From a checkpoint of a small transformer trained on Wikipedia.
Architecture: RMSNorm before and after each block, rotary positions, tied embeddings, capped logits.
Each number is 500 + 25 x the weight over the matrix's rms, rounded and kept within 0 to 999. Layers, rows and columns count from 0. Numbers have three digits each.

# down: layer 8 MLP down (transposed), 1280x320, rms 0.104, rows 1203-1245, columns 160-319
# up: layer 8 MLP up, 1280x320, rms 0.127, rows 1204-1245, columns 160-319
down1203:484518459489477471535514522523504501493478502476498484502508495531520460517516517485476525518462513526519488501502536514472492536512520482505481476494509511531471502520488488468503492518541505560462516518467503496478472486504462524488438522514483471504425513479513530476488488531537505501519483540446529539495472531507481457509540513487483476482505498475526486473495487496533545544534498486456488466490494506525480506482509501478493500492530496525524521497498503509496494456541515
up1204:545536525466526513541508500498476503466488483537522509505518518471449494515462499536529507544522507435492458443518482485495524519459548533536534513516513535498544524520563513510549532492472482511480493525503506511532529500533497508483518487513507527483485524554491493445500516487505513543516518528521464523507509506492533488464503509536541487501502542531480498521483495542505479537486517530467520522506496479517499468470519483499509498507538494498488510548473496498512560421490508
down1204:493515467497495537468496501536501490455472490504511508523545552512518524498453524509476452522480459427493465518497502541543480532476489515464506500528499520491529477473527526438532516534513460557471457463544540471478465457523483491552492496480521502542509539468514486491527438505512516482522493520496497490503552507524428528507474476527486515489495490497491498479504507452493471525514541498441493484472485498522468499508477496479497524520512527433501521483474477501523485490470486
up1205:502529508527502490478557489483520492506512497557538530509514536493507477527487520501509450538525501490460499497503536502493509504483495527495506492496505475521501508468508535531546482473490514506518510474449504537505528509537504489515552522485529501490545532504487498484492524523508521482473485467436505521476491526503510487534478507482490510479484497476465477484495487505557519549496497494477501499489496529498452499459472502544454524453520456463486512519512548509514521541492489
down1205:476497468501501483506509490471509481502486500504513498487487480492501512464475472497502532494509533530484484513491520508502497499535500520499509527522445513495531498486480466496459468469469482474499488499482496480443461483523469488514548495477509503521520491460499513499445495503454459478497490517513523535481533539488525509495503478499451521473500528513515473453495474532511533526565532502541466497514481501423482528498524506511497526518539475495498512534511521485529520488501535
up1206:466481512442506475509515502513504472514445548459535486439484496503536496475482456436526441485488525529480489544525462462486524521551450475525486520488507520505547502491500502496538549535500472513471474508483513484464499511553485526546483525502544479502480532492523512522478481509503512532483522516460534505533514553520526501490458518521513544471502498486539506515438514540464534494512526523472511458538523500520524499526479486523483503533524529487540451527490495495528499528550511
down1206:560514474495462527487489491508495521511549518519486457493532475461504542496517519520519544513498497516500501530501525486480558517494514484540498498535512459458495504513479492529506476517521517535501497510521514532507481488454519478509531474511556523503549526526494498481524526510420517498459468471479480516415486514456510537530505521515478479555497532457548503516523496479480535494521515453475473523472548535480526500500538517511483490436504473474506484512504480512477523519473483
up1207:451492466522509498512470494516496499509500507496516523500536477504500494485531560533487523497458499487483517494491534519584504501536510525481502503515544496429534543503487478456513507529438480514474556487474576515423478507478450527511451526531523514519527545456471525474512488512499540513488532482535484491542499469476521544506498490531526513465485461506477485473511478541496529469484525493510486508523495461499495504446530497505495512483528537524498511529470498502505512517449443
down1207:534449469514524496524551519498487546506501518487487472460518489475435458508471496459494450479516471503470469504506501508510510498515477496499510516472557505517518499459548503514524510451500487522506522524505485508544530498520532492491534502505510462488473525477501455532448517480496493527518470495511500474480470540475528522501489508462474509506508522503497483470474540518528439487492481478496510481495489508545490522484457475483455520492504498514494442511437517461538503508501487
up1208:463478487457509477457531487494468492508513469520514538510527425530554447520512489484482483483503493539486456537472479530511512517487477510492534536531492498477531475537487498519484535485479495482530513449500485501483463519509511467515506507510459490575499497530511497518461482513562454515543450487528470508530514520521512524496486498488491506479489507483486447489507486471508455478524482574445563499473491522484494510504477555522516486424514478526490497485476537506505474526487489
down1208:509485529522489483514465489505525552524493495548509486535493489522493541487501507497480494527454481512525542519475483562524470470503505512502502543521521476464471555511463516473511451477487506522524494501496501448518502520524523495519535507568485510477490491496484501453524539507496500505510488509483486499473505522508488501478490489497524510503492421477508513518476508520514532534583539523497460461529478482497446523488514467492527501515486492522485485485481502517515538502456510
up1209:537517500489495452491457481522465506504467531534541531553524501526505486522496484478491494526476496504489528517485535475556528523545475479510508491474475490513509511498513560507496477461515467499493516507500511511495527512492502521482548501503554480477523484486518486458477486510469525469532477500518525508511508511527513453517537487508498474449507521485519491499521462442533496504452518480501526479504488504500462509487451510501481488483494485477496523485519524479549508539514478
down1209:518535468488485510432494512460493517515525514470467486526483483475516445498467511519495510495472505493512505475505533512510478501457520440478519492492532541542481551490512492418464504512473525497473507523518506529476466502527539518482496474489485502499513493476497479523508503461481528472506501477513507496474497490517485481555470481488484481457510488511522501525477505507462457481513519522479501556513528483453496513489472525491497494506502499482492488479522522536569465489483478
up1210:488470496558481499477542524505472490491520548500543519519497535484496514534512469499516531478509503493530494507540479506555495483458481507485488519499585515473503521492496517489532499532490529476466527498562476505523515518526512522537515529561499491460465540460468481523483511536517503537532497479514475523521471497487456487512466507546523502483528522480506507506475479481499523509523449504508485524492514500519467512488506488537514466524520480518514532490523520484504453512523497
down1210:507467514511533498492459504467469501499538513479483444491485528499458491462499531494488488542471491552522447496492495506454513527512520501494526482577497497501462519463466507544569537463520549448458518480485536541477512491489525501504542538457513494507518487522512470471499485464526508560512505466508475525459481512449519487556492519466504526451512508545501465525515488511510491513503458497508543472507537445495479496513505459522514543532455506482511535449494545439510506547485479
up1211:480508480499492526547531477470490517538475516476490476505498480476508525497544530517535470487507509490550505487499476500531557480469520482488505533549511469522508538509513530511519492504479480492483449492531483485501502552522471494480491456528492495533479503507502507509468514510488515498509463526487523505476436489521534522491512490549575527483520540505504522463491528498482499529524495455501550509468491504484470492513481501508486505520533496483501520539506472497556480488479476
down1211:531492451524503482476497505539465512487496522545512528510496491503479502511457510551481548488530436485508501533509509509510494495528533499492554489515517512496510503505507514485513449477486515560506529471478558510518491473484489507515516532489505505506497469479520510503468506501475477526510474462502499514503496470475507511509493478473496504519490490505467487490507478453459526518513495518477498516479517499485497494495450452502521497550505538481475491510518481487494492505483482
up1212:547506468484495513506493477487531492512453526518500487490517447490465491466512529497540510490525489501497478491457532512483516478514520455492458492485505478487515515485500500507471505521486482481499533537519514484508521510505441512512485458514500530477481519492482484497506520517518550474481501525553455498501528546523505539503473475556488476457503498490498488495489491459512452501511488508457551501511472483528478497492501501511485500542461500542524507490530483477509516492453505
down1212:462504466515547461480515475472470543484499512501491497503526510522524490521508525493485484554458509527498508541523544493544527513504486498479506533486505519552501532498542514536505502505474487507472489514518534505501510479514544496507524538533488469491545476450524494526521546511548466525543479448512527505470466528516510481498508537486541485494512514507534512517482560470527492474479492438503441496517494554543497520504473475522526498491508490489505511507452469507459464500511487
up1213:508504524474465491544478544506499484521524536508539487481468480477515478499501521488457505467535491501490492524473537480497499456496447494492516528474524499506516502515515516511472479516517534526478454511496502487492491472495483516535500516520539523485540481534498504523515523487498521465518488452512484555454487514487521515498517502496495502529495488511497481526531500456527506518550543534484501474453488502536561455508554520516491474496515446500462454554502488500515473502517480
down1213:515508475496508435487523510516492479526459461499539494489476518451487479490486494507494509497527464509520536474473533539543496518517515490521510539510511497499501536505476514488488474545509477531529487504514470518470495502522500496504515509497515502530513474545513526505511481496481499466467521503477475473460505486493477501522509452518526513456490489496491506426491510481504558469572530489518474497512516537445543504472496500493504543525491474506503509498486508482470476508501529
up1214:525538493491509499534536490523506509540492470510533487505499465515537500482489473505512503505487528538435476485478549495559551463474483473521442467468525462528478467494519531514461489454503511451465463485464478487513524493467500512494527522483497498486479496523491530461469477505443525508510478524444522497506493493494493500466490492528475540480547464484494484504535506478510512457521477503456504484479560527460532511494513487513515498489394540521530486517457473517486506544513578
down1214:522513503463505537499475480496485503569540512476554535519464490542546498488502494530523506500499513491504471530564487436524514541498475554528500457475524497541517467459488485495506476507513502476481443530483502486476469455488517497476548505498522505526471509503530475482471478507479502503496511494484475510460504510516500512502514457558468499474491510498510511488479471448479505498487481485402565475462515530507478527464498495506538473500476484515551526518517505494455483548534511
up1215:505505530516514490489503519521493490526485484508488503510462470490531502491529491511494485486468471504501491474480511511476521531473506483501516484491465460518438487477470463421491533510462456512474459508525499497513498465518529510458488490461498543544537513507490496487469467526515510503575504468513508528514514470468547540481511497546483518492506458548496517500515490493481522436488513520451511493512536507527525488486516489466512537480502493473489487498503474544545529509491418
down1215:500510487480490525491499497515510499485491513540539512508477561501485564486499528474484504488549512482537512553502476540506509473496485459486485524494499473476482493527442486463537462568530490542495500495506480541496462489483494482482505487479498513502503515508486500475519487492500491508498490472513464499514480507467495462549508510489476520501493482513507498512503501484501538496591506478499458506493492485479484506518493483513478470519501500518517523526459495464498521499485479
up1216:505502570527489518532508472520436493511521514516510472531471482512499460465515467482490514451544509489525514438529503507459479513454527501509459542509470454525474493464459545443526548540492479506471482458487510476519496489487510506528503503478487551523509499489520498507519485541554505472491512495497538478515527500464505488479533505515485533488518507524497516471467531495504499503508495477493476483469538503514526534501533480491463534517479529517498504488470505514505529499458464
down1216:526496517494471530478514445509505471461477523511493520544490566478469487466520520519465498516530507448525539493506475514480529505523486439489533537474487472503512523495501540481485500508496489524497489499469501538467522489483516488484514481489505497513509521505465509473484535483498511490513530473526478472493491494503505508521520484485489520460490522524488524459524524502528518470559518449545492532517512503485527535533496460502498480503492502528519536524451499520492488541442510
up1217:485501535500503471435528522521492521487491499484496522469517436502520478478476481488459478493499503524558483485504480532501525463511500457549487491428506505479469502490497499491541569467467519489453483510529451493458496499474468525523500509502507491493480500481549468467530471498518460521488473502488502483465518523508505512456478487484487516469480504472516477481508454513497506507502469462476533512505458490495483434515558519506464475519493521467529526541503511504486489497496515
down1217:525495480520514489510483494496454501483495474487492473504487512511507548546467517495483539477504494491455532538511503481472506510459541482472508472495510529467563447506512519473527458529493521461483483496500529458528523483508471456486507513547452495490485557503498485534496501537509482533489504478475532515492505531490492466517521486551516502496461490539469529532554477471478551464539511473499475447508483511512517515481469499487493511535511498495495462513497529469517487499485517
up1218:535509485526470509505496486512473513512465495498498541478459514467500539489500474546489481525544517500482490521447519508508487486516521503508507500521516511512491491507484489513509482485506483503513485529473493497540538527487493514514492521464539483476510494495495505476530466474510525505502461506529500497478454514526522507502519495458476522565483568502502500498518487481513520508489486466491505445486514499520519489500531530495511506518507486492515516481528516489518492496477504
down1218:514506519447516528472481497490512499469533504478484474463522503504485472516499476472468465492474506469466493458520512463488465517491478496508492486489477502490506535480503521506488540509499524444480474515488527493510555505509503498465472502514497537491511492495513447493499527517501501560469504505511500487489510480497503554489528510467523467476480516449484501512486504515496432462430522509508509525501497523494549514491439526490490456503511526494497480529509493504468479501492501
up1219:501551486492505495503447525479529500513510496511479456488514510505499483486512496487531489505476509498484528479526513493509489472484452484467553522486404524491478536526521528522499531480522504527490550493479486506441541518484501498479519514516528489501524517532513462485468473487504480516489474496508486473507536475486470492504557559507499456456514512499510480507510505493514471474573516494483513537458543489471529542516481525560505477492446531517490503506483478510472482518505515
down1219:507550482469520520494440505500523483477517472496508482541453533443451518534553472459523500487469490491508503519514491499501546514481487530472468452556502496524491468481495459502461556510505495531514520517479512508460496480492506431483511548466515475490504534487553453531496493451515477503512467495520537446487505475516466544499507473537472524549501489501457539501509485499465503521487525481529505509495497519499469519501519499483504469539474544495518511445513514483513488509479463
up1220:519531515481511558473520509464510507448510528517497530538465489494451533513464466522497498511534459496490512459506464486548466459544486474456487531533514508516529525523507487507541486500535509516524499462507505544495522524478462555481492489561519489488514519484526535479500527529492487531507448472476476532488473526544515446522498474520530491481499483528474493540497516525490535527497511521474494474475504508501499489508508469495557529476493536527454523517498458560488488510522492
down1220:484534555492485510461498489508521500493509500465521463528535497530468540508550506504489463461506499543512552514450514492509487516512487501532467507498546511443546499443520493527541532454546536514437482516521544518495481498492538545526510475473486489567505499474481457493482511480461494521475518510490526513519517491540484503480520465436522486491520492518508474463457496510506487464469501434436556470476491502479526460544543517473517517513519485548499474493523454501521526498514482
up1221:470488499520475539520499512476483497525530495475504563485476510477570510512523523503503471515458483464507516474498556549500483507490461511474500472485459503508481482536497506498506510547502488513517537490533495533501514495517483529509476523433489499447503528488499492521515455531491465531477486503539470458510492534497481482497503525499456514503495483475476478462562520469517477504529526480502514524515496499490503497496511500522467535525522521513512504502530494525489513473531498
down1221:512460533499477475479521534482428482490501491498487488490497516481525516489500508497495522458534522525492492462530500486490489471477487468488500458506443483547512532492500528487477510484479509504509469484441501522498525493514532499547475453522515508517520507504469516493497506508527524451495523452450486477470490505510511472467509468503491480527516479499505502541492445508502486506470486495477495508496524500480509522473529508452491497467461529492493447498501467483555464522506534
up1222:524525495476552551475489567476509474478529465519506520512505468530493512480532464516532539525524509521502508478477479492529527471507570497512513509479507503477515497489541475491499532445543488515507508500463473490479481522525486466489504489521442522487493517515545460520519485524519470500507515451525474520504490502538473479465544523547500564506512502534460522492489544484536513508494472474490470528470455475481524491492465488521497518510526481451505498435521469459517516501482487
down1222:520476485497518474528476481516547516504481483490511526498495496501505514509469509503545535484501458494514513517490514517507502479502508506523496481454485486482501492480466478474515493494490482529472492466496487471474492517455525493521511513500539506490531482501516549502515511531474477525512541512525505490496482479493518520523471484471497533481500503491492517475486507506525539477556483464513486489504489481501469553515526489507494505530505530499500526483486489494537526492519504
up1223:459472532476496552492523453492426522484488529499486514521525469471502479518503512519544484478478485495453502498523458494542520505496475507522513483506474456487538452486506501506528523492462521523514477520535469509482478496519529520467455490487488500518450437531504580524490490496447524520498529504443520487511525473573536499538489505507561519549479488546519495527489541548523511514478514474554499501482515465509487485506487470492534475487492521528512489528520466494494499553542474
down1223:504483514498480497474479466514548457495546496507523518518514492489514536541477520500522510466519488452489482505441518487539525482529527536494509512462512492519498505458524485515503526502511532451495521484498547488514560552477490491501516518461458492500514522504504523477510527475473455521474500500499466497523508508494447549502472481469473509536530489493467471518485428497478492494463455477512539490519486503560492533451500464502493491502541498479480492527473533447529486507539485
up1224:505500478520504487524514480466546482509493512503479474488534456506500471514504495463513480477538466546521533456480441514473519479498509483530497522475460517507503452496484509510495524477521518511445491514491524537508476457499468527499498522494479495515504506547527538490478498502502519504493513473503493501489473476469527498476502506505523481446482477491509534478478453472498468527503485492498471536493486469443528508506476480478501514516513507493464482487491431471506538472486517
down1224:500494479495500488523497516461496494483513504512474512518529510527502509522467510485524488501532518531544509499528499490484470514502464560527494494492502472494535519504477491485459482509521458546485524507513541532530526485503469485486510495552499518488510489513522510425524541492473472503510482512497521487500463527490508514514505438529464501494506450494495529489471518477547551502507509494570489504499482550457530497468529466464534518478505463551506462485459507496504512483504472
up1225:514497498488491476495503516498476467502478513525514521480527504482532471548512496474539512525494473505468505489505507478502507443544526482536510440552514520507510518518466481499529534512495470516498488466516491520498512485495471557474500473520504503503514519498520451471491490547481470458505514480437523501491505490523552518550501498557542527442461467464501514451459509477518538467470499497440523498512476496465509506450505504512478496495517490493494450495518503515509521500471555
down1225:469523481445473514511517478527513479494500510557525452518506471439466528495493488543534538495485504505510477535491520518486518491514467470532490501537532485452460466517444525491488506529526498578471459526516474452532511492499521448491498510482499527476507481557525528519482550559484506501522527486514509549469477479546501493517466475519504516489522480535498483481493488459488570522523502487499438467510468471520493557482467487456489459486550521485471498490501481478492500484474464
up1226:461510488485512489511515511492487477505536435490520463476512494514522512543507490513491495479540521485577506491507490508478462510512533507530491508503517482544492534473482501528542472489451522478499483504501474475525493549530502473477533484501512533494467506520501449494504487501498525492505449478451534444512460501501548483464532516513495550503481502490474494513483495496507522471498541487478472500541504551495522524482538527495471479481474429520515487498536506524483463538483501
down1226:516543492482470459447488494543469518484483548497499481502491518502504469487485490554479510494519504485490526561479468532468503449488520502472481551480522533428505475526495465520516479505479498518457548513493503490506493496484493484524478523510476508493491508469499488478499507500502499463532521493537472487535508499472494493476471473527482495468491452492477492494478502496506552490527470498465454487507505491521486467515497518466480493560494513487493547536478500478495492503497499
up1227:556515505495457457504492470528497525558520486497470519513468504522503540534480476484511529543557529481522495505509533524468537527520485452534514500542514513502527489490514497502486529499463467520497513493514464520521499487471491516539489488510490506507475508468460500462519474525465486517550478518495449454517503480525471497496523520505511494449500513508541491470500487467523480527499506491506504521508537516524486476519484519509451461467509517524472484487496550495519453518515480
down1227:494524435490460500487478517464514477493472491483436517470497528512543465559505514525510480516503532488460519433518496471446470509509542461491485507506525498513488518494523460500493473536509476455491508495516516519472480481514536501473475507493523486514503479505505522482568496464527535473505492501511498495475519490493511511516502552504527497485499507492498497531490497514458478504464505543516514491504544458500490474500494501527490456500478517471482521481544518517473472485480507
up1228:487545523529497512500494472498550457528538507460459490471475551538473494513495500485483502459514490480468496462508470495474469501465542530495491504494518487532545526529537543494505481495529509500502518495498507506507510494503509466548520517493513511522531511506463508442506513555488531505508519484494519473459506463417516512472530467500486470529531513468542490535518519514467507466523502532492513483486496541497476541512494501500478526488506509514489474511494498462479484506505549
down1228:494513531495558485501477506468496484513488465468463530494487529488521482561536498527524538516484509487571482496489523494491534467508517487515462478530453468527491471499532450467506581459509497515467507515474479501532518473451469518510511480534530501537525516501471485517528497513497516548548520486455517444533523447496477506473500546526468488507490578519491555471520516502455460454506451527491491513490565502496531467480504436492511466477522494502470536507516502531475504487513477
up1229:488529527479518508482509521522515484555493537518468541473496493487515494493512466523535533531486496531487536547490499499533482450507517484505590480485488469494563483529587547496442480488459477517504478515534448460483495499429468499506464503465451526497491482516533513526509492473518491555494478527503434521502460484528518463494506475489497542456492498490437482500496467472513523497512514548499495507447508481523511507501433535519478458527508485485491490509556482492499502517456507
down1229:502555529480487470510496454527526518489497498516479511495492526508487527471504551509509512522539455463486532561502459522517492542532502509461535485499507429499509533511524502482468471511488512501484470529479518490496469496499491483524521518514497512486475492480488551521508506506501491492540501491473526516500489489506542479537488502441506527481467502487477472480485458534508526512514501490492542480525486485434447483506504477543510489507501533512509540547550478493550516523439509
up1230:499465535557539498511514472490511503511509494493527502496492514495528532559476511467498497500533524471507493469511430484491520495523498495463485499517546474519456508502502515488497459477531527473474499512480497478520478466518490491490466491496497478442535490540489472513482533512481497498470506495520508476538508478508484508506503472496503521490457505494484506503512483488519493533510466435538484510492458523506500494527460507507473484499506510492518577451493460510505502490522537
down1230:511449526451503524511485519515541520528471553525488512469539499461503486484504472493476454499502493490504512466473503524541553451497483509466504518497508504465520501480487505477481527505487498526531533499475520494487507490440478512499491511510492543498525502490500525477467501443494475458529525500494495523533486468529490512466517509506468529499519517508507500533506515454508520508555496509515503499465474469539446480487498508531501518514498511497506491505503483515488512523486472
up1231:468557497447525560504541493465503482523485484476505486518527528491448511507506521475506493537524465494486503558492480465518504534519546501493524488502574506519517533497518579475447494497505511456485471535498476488479499459543499520513477463468493499536506530477479481512496514460536560512509482492504508477489494482512464462488538512479514566535526514477512512505484521497512520500444517496522490504521489519506454508514482488521553485532494481474529527509478528497471500508503577
down1231:528516483468503519512504503480540507525491500544475562437465512524423524451497525523475488524448499491464442505442519505483445495503544484480484505503533519549506487503506467518513475487486531462539489534520476517436484492511509537489476459489507507475532502463475538531524487488504487488483501450474513506477548476499507492512508514514539427517483481495512511483501527481495524467486524501487491518480477483523508440562524500493502462467519482503523530465491520472490480516496477
up1232:481469434526515516498524491464495516496519466498486528497473476498513517453513481501470525546448505475512506543465522483499493478493522470520525514467513513504493510507508481537516496503494463501500508456511484543497500481499526502493490487483484449490470514516465560552454507500495553521511494528554490466531495499496508441489486523498573533490485505485481518529484482487494515505509478486473512505488549510465491493493496512493513487530530518489525523459499464506498482500467505
down1232:504514527563520506504536518431496455443494547457464559538496505482492483460420502536486533488482483507518505484474499442526509472514511494493523520478486455501496519486525517496470515446506498543493478497497494541476495498484496485499540478489501469455464516461518494500506485500477559437521505494539500478482503562521485527531455437503522493502522507497502522553431532495502494445558545481488500499497509493472471540503450517512523538493470523498533493508481447536506498498478501
up1233:529489475492513503531501515532512506442472503563469421502485469514526513502536534506524465487465528529495488496450468443523498520506511528483493493488501520491491483495488535472475506518523526510481518484492458521492474492524484510513483516515474486492512537481469529472493518529551504498507480476462469532478496482536466543507502512528498494450515507485504508503501482534500484471538472471511523502505496526439485525516496489482489511512528481480517466518535504503499526481480526
down1233:485485473529512457520538504504502493510504499533537509489497504542508518527485504483477471537493491496478478509547518535553487499493515524546513459531536469527542546522541494525537480494487461488554521568471476492497481494519467485524488490471486500482455494487513471489469503499468493480527490487509496530465512501508478497541479512504485527520492502494488502509528490500513566474507473513529527512547534485463512522470497515512479529486526489492479550473465501497512448469499462
up1234:517526488494469518504511535492524491501505497514532476491494465511488531559531451514516502483511483516490541484504498470525471492478469488527507481495509542459514474469470487552515490485511495486507503498515495475555500516490487491517499508523517501501515514502529502520530513507510532484503508504509480560472535514474504472510530496468487492490491484496500483536503533495509495496463511466487453478490502497505542487483470431508536472500469487473493523497501489491454490480506502
down1234:468556533494489495488488469481489470509507487508478457518517492513539441541483511473522488497456506495459455482513540496464475502472547491534522466505531507498488514466522489506488546530503538431450500502495533496505502496489493537495489525503520495515499487527518454466457497526542511524480487496510509493503526500497461556501503483471518508485520531508512504511530480523467495450398488528530513515471490478572564490499485543510511503497485541515490460502510502526525505503525483
up1235:495549498523442521511517530535455484514537530516528478528516464474525529528504486481538490518492456519521546498528462503520507518472486538464548480474512505525513495472529568508482481488466479473502505485532487525477485503536464496540540528490520516524523539472460494459534504544494523484503516518487484501527466506517488489512526509435518543510518482552479492478493551514475476499505505446522476504469490478465503482514489511508516492495510541486529526533504470501517470535466483
down1235:493472484495495442511522449496511527515476509531510483477446475462524509513502499461505505496500456526467455486483531487513491488486536531535529441500443524542483526500485484508464511515528529470500475519526521486490481516448484503492508507486509459494464446503453472487476564489477497510481529508456512534464512496462499503544447484472514486489551527509496456552524523516525462480491499483531457484510506531529566549512489482461475539506527488514518496524508477489558536511560481
up1236:558520514499497518464505471446500506521490499508561533508547490477500534456530480507521531513484463484518473494495513505511505515511473474501525514512548491478503477494499512492502508507497471510567493516530500497479517504490507491454493525487475469494556512484519450534489494536491510553500483489521520500459486530512496534551488504535507486507457513504464504511492529496509548465484522488539479545481482530515493502500510493525512479483491499546490491487478476526536479530506505
down1236:502492454503471513434484469490518469456525489489483472520528475465493502540492458474504518458469488513488513543496527500495545493554506522499471491490490542455546496500502545538519457498509524503472517546566537491454526522483487488487491448490480489506502539487488508523522510462514510531546472498469492528525503464516506521474482486559525526508507496524497518467488497506472484487532465504488491457474518542489470527502515497481520538497521491525488462498483513486459517504539517
up1237:548480517474469481483514491542510544504500508525443463502512480509470478505488481523476463501497496532492507538492519457505544480509475516439480491516493499516498463506476525525500460485491484529493457476482462535522502483529490505463496501492507502487478485499487437472509516546512515497538503478468476498493479500477447504459472473480479458464530510486476482511475488487525493472466513459520529482457497490507516500491514471524467464479499485503455482493497473500528515487548536
down1237:508486476495468440518481508502490489489512481525526493489505505490501504479508500517493515511556500514491534474485502529489496513467515505538519497480472530487531517520474485464543457519513486512508499530496520461494465517529467511539523519504494492498504536515490523495535500513493497515532483537517481512481487510508472467518476450492483490501505452520540515490508513489508489486564518478500461481488487490527454491486495513499492543486484491544493536523485492488492500523521501
up1238:491496442466505512453526502496462511480532508507488460508469478494515454482488571472490513500519531492466490496499517487555462506532540518506515452532507488507498486520495505506504472543456506483442502531473485511457559488502502503492559491525494504500483532502496558463503490554521528511479479507496514506489474483470497557511507545547531517511487482487495521486541474512478519495499523483534473461507474508517481467453504506521483491491516502498512458468496509475523491528521560
down1238:504537494498482502499505528530533486483559496464480430498468527494513509510500552483505521509494500473528538509503497474496501534532479486483541501493508530515510467498499512545511499483495469455539452499445501521538535470508541541510537472503532412540505484535546509501522471494513502559475451505556500431497495498475513521493442515489514531522479515497504504497489527503517449499414530516493510501491489507491531482478461528494506498463518477503486500496535522475503467547496498
up1239:519502521519550475510485503506477551461483486503517496465494533485493479455540475512482508470459523503507481501454497529511498482478463532498537504510455536513492501503454487510474557487505462466509507487511467506498484494552511475485501556492525492499491494491444515464439516517425500485470527461521502472535490460502533510502458498512486492518498510523497546486454473501492465527528514527492513518491505503510517555448520500501429512490511524432435499487533479515500491519509512
down1239:529500519520512499496484506518523518508465513476484502498523512465546527532457479471525492501509437452512513490487523470455560489481504466460455525493496498523580543484535504481511495488487472494497459523525471524474488488508518543491513508492542535500531484520478468517490452514479498500463499506528513487556510494462485493537488487513501521467556520517510530515488494530488484454512533490547519498523583485484519489545496521505519494491517489480521554547477521488514517513525492
up1240:481483507457506513480504509489497511516519499494473503482482474519513456544532506495450469493472484524503436520479519550503513520491452470462486510507465491490511451503483473459478526524481492474483491490499500488513495537480493501484486490467480469553521515508510503523461480487562448517527498507539540540509523499488543555462496498483531506474480473510482442520520487501458508433481555498475498460515513485490546496490439527487491501473519473501504483479517506532536510517510479
down1240:500491501507505476488500517516503519525504488524517486516495517493480517475517492503490500503528471506520518530510483549522492494496489495494491502509484479470492507519459481496537445528503494535501513489495491483485482522505485486511511529525492518487507515507500507503486520510485495500509513473490484517505473520485479455490503487532514496504473458484505501506499500486513543506656518500471479507495504490467461508500506487510488493514509502526513530509482496495512490491487529
up1241:515470500517499533451490552512536512509513495494489508509476472545522486484481506512520516522548511498491493484491483496493462509504516514511496542559533504478482469531534532505518531505467517482477540465514516490519507487486532504443443484506464523507503494494559521481461524515512465458481475513523502456467500500483485530531501484520482499526501506479459494500507510509467501538498500486477513464546508485475525478516462532499501540509469491502502485461554515477532465488507508
down1241:476489487522475491475506508529459474483497460505539461513489508519476504455488510487480484520487487504503501500496505533513500513538508541475495510502466482486512498530486478487523447496529486555536526506492507505454483493490475479503493489528481527492474477513527524497500486450542537459529500493517503574484460506499456449475488505500499493482481511497464515488506489499486531483565483494469507505485498488481498502515503528518512491533502509484496538486516491493504498501502530
up1242:513523516505516504492489472495472481546515496462511483519535464511500498512444480499477507478477501479483519484531499506481494503541462483441418501485523471485500468466501499517465516494490470523548521457539509449463543473472467488487493482473484469490545532487452524499509517493499531507479486491496524462513454468510523509491500496527503493497530483495472508559532534521551530481499477529493494521508490523505524482516439510501504487507523500496507465532491505506430434505550482
down1242:514480488509470475505474490503492491500574504483474497525547489496483506539528490503520517476479509494498462513527535467523537515510466530516484438501506534511517499506522498532542520500512516458485513497552536488481484515495525482534488497493479495518489528479492505530506479473478437477491486491475542501504505518527471524496509520476495490507460477527474480507544511511485542481469501485523476522535493494513532499484508488536462492480477473470513512510488458506512495495473517
up1243:521517506531505506496487534477523505510484486515505496523506513504449505516495492483495491478484491481514506487483473504489504501532567504492417553481499497542453533504478465477475520517526477482505520474513476501508555489512519501496474534530491508435485515508509527485506498493518509519547511532464484525527480487510502458449536470479518475494485488483507509492512515508496533539465482454478478463495474529516498494482557500500523540505470496507521535480483498512419473548485528
down1243:485509508482474507501501550506562480482535484553526512516488509543439466514514538522499522491466506468502456496467470477507498483500498503467487512469516524490517468448516473496518488460524499502497485516506522462541487516492485552492506484479482497500512484555501493501529519500464511533478456483512506531571476471502521500526448465475492505522529483480475502496453497482503496502505523478465456449504507470426495502508511471492516497490496479471528517488499511487508501508492502
up1244:479502530540476509551474439511444509535511483508497494528517466482518474537470483476480494550538456493516488445505497447498514524502491510501499501507491461517511480490481493471485558524482490467517496506505500509494491537479493504457505487487502503517498495474457534514459510492483486489486485492476485455464473497517479546505489512534525498465513496491483514561508529506507549490485524500506498490478481511488512494498493481513473503461498452528487456505487510523484519506509530
down1244:571496480485534481497476469507530464503549489483522527531497562528465477439468456485470524502468489497554466520489504559496512487513474465500482514513532530523533525554541503458492464506511534517463489459516499473498499474508475510536466494498505500496510499523524519481492467535483493495503536492541498510494469530467500494504543518447489494451514474507518518429500488519498545504506505523492478485531499547468498501507487467470512479506542517552503532543517566516511492484460527
up1245:540513512485449494473532515546530519515498465490477495520507508523440500456495491472497476482505487448515488511486502519519535511456503515483484552496518513529471512502506535527459575495551525500502512501519498501502489475490492471517469541486520493483545506512509536509529472501499501531519508481497474522536409504536535489530502484470522477470531494490488495493508450550519477537514465520499469459481457481509453438519498496503479514489500499569512489513499500544498451485479507
down1245:474457508521489493491535503553569467482457510487516506486513529478515504531514477516463477532464533471460488477488447491471485471566505493484492541486515535462484495502505460503543490433516453473495513533514539446542508540482481492497472500515477498533495468521483501515531472459486539520509522522457530512521495500465482468560483464531506529482479467494526497490458492511530518457482508535527472487528538536492501527466510456490412556444483486472535506536502483478488532527494500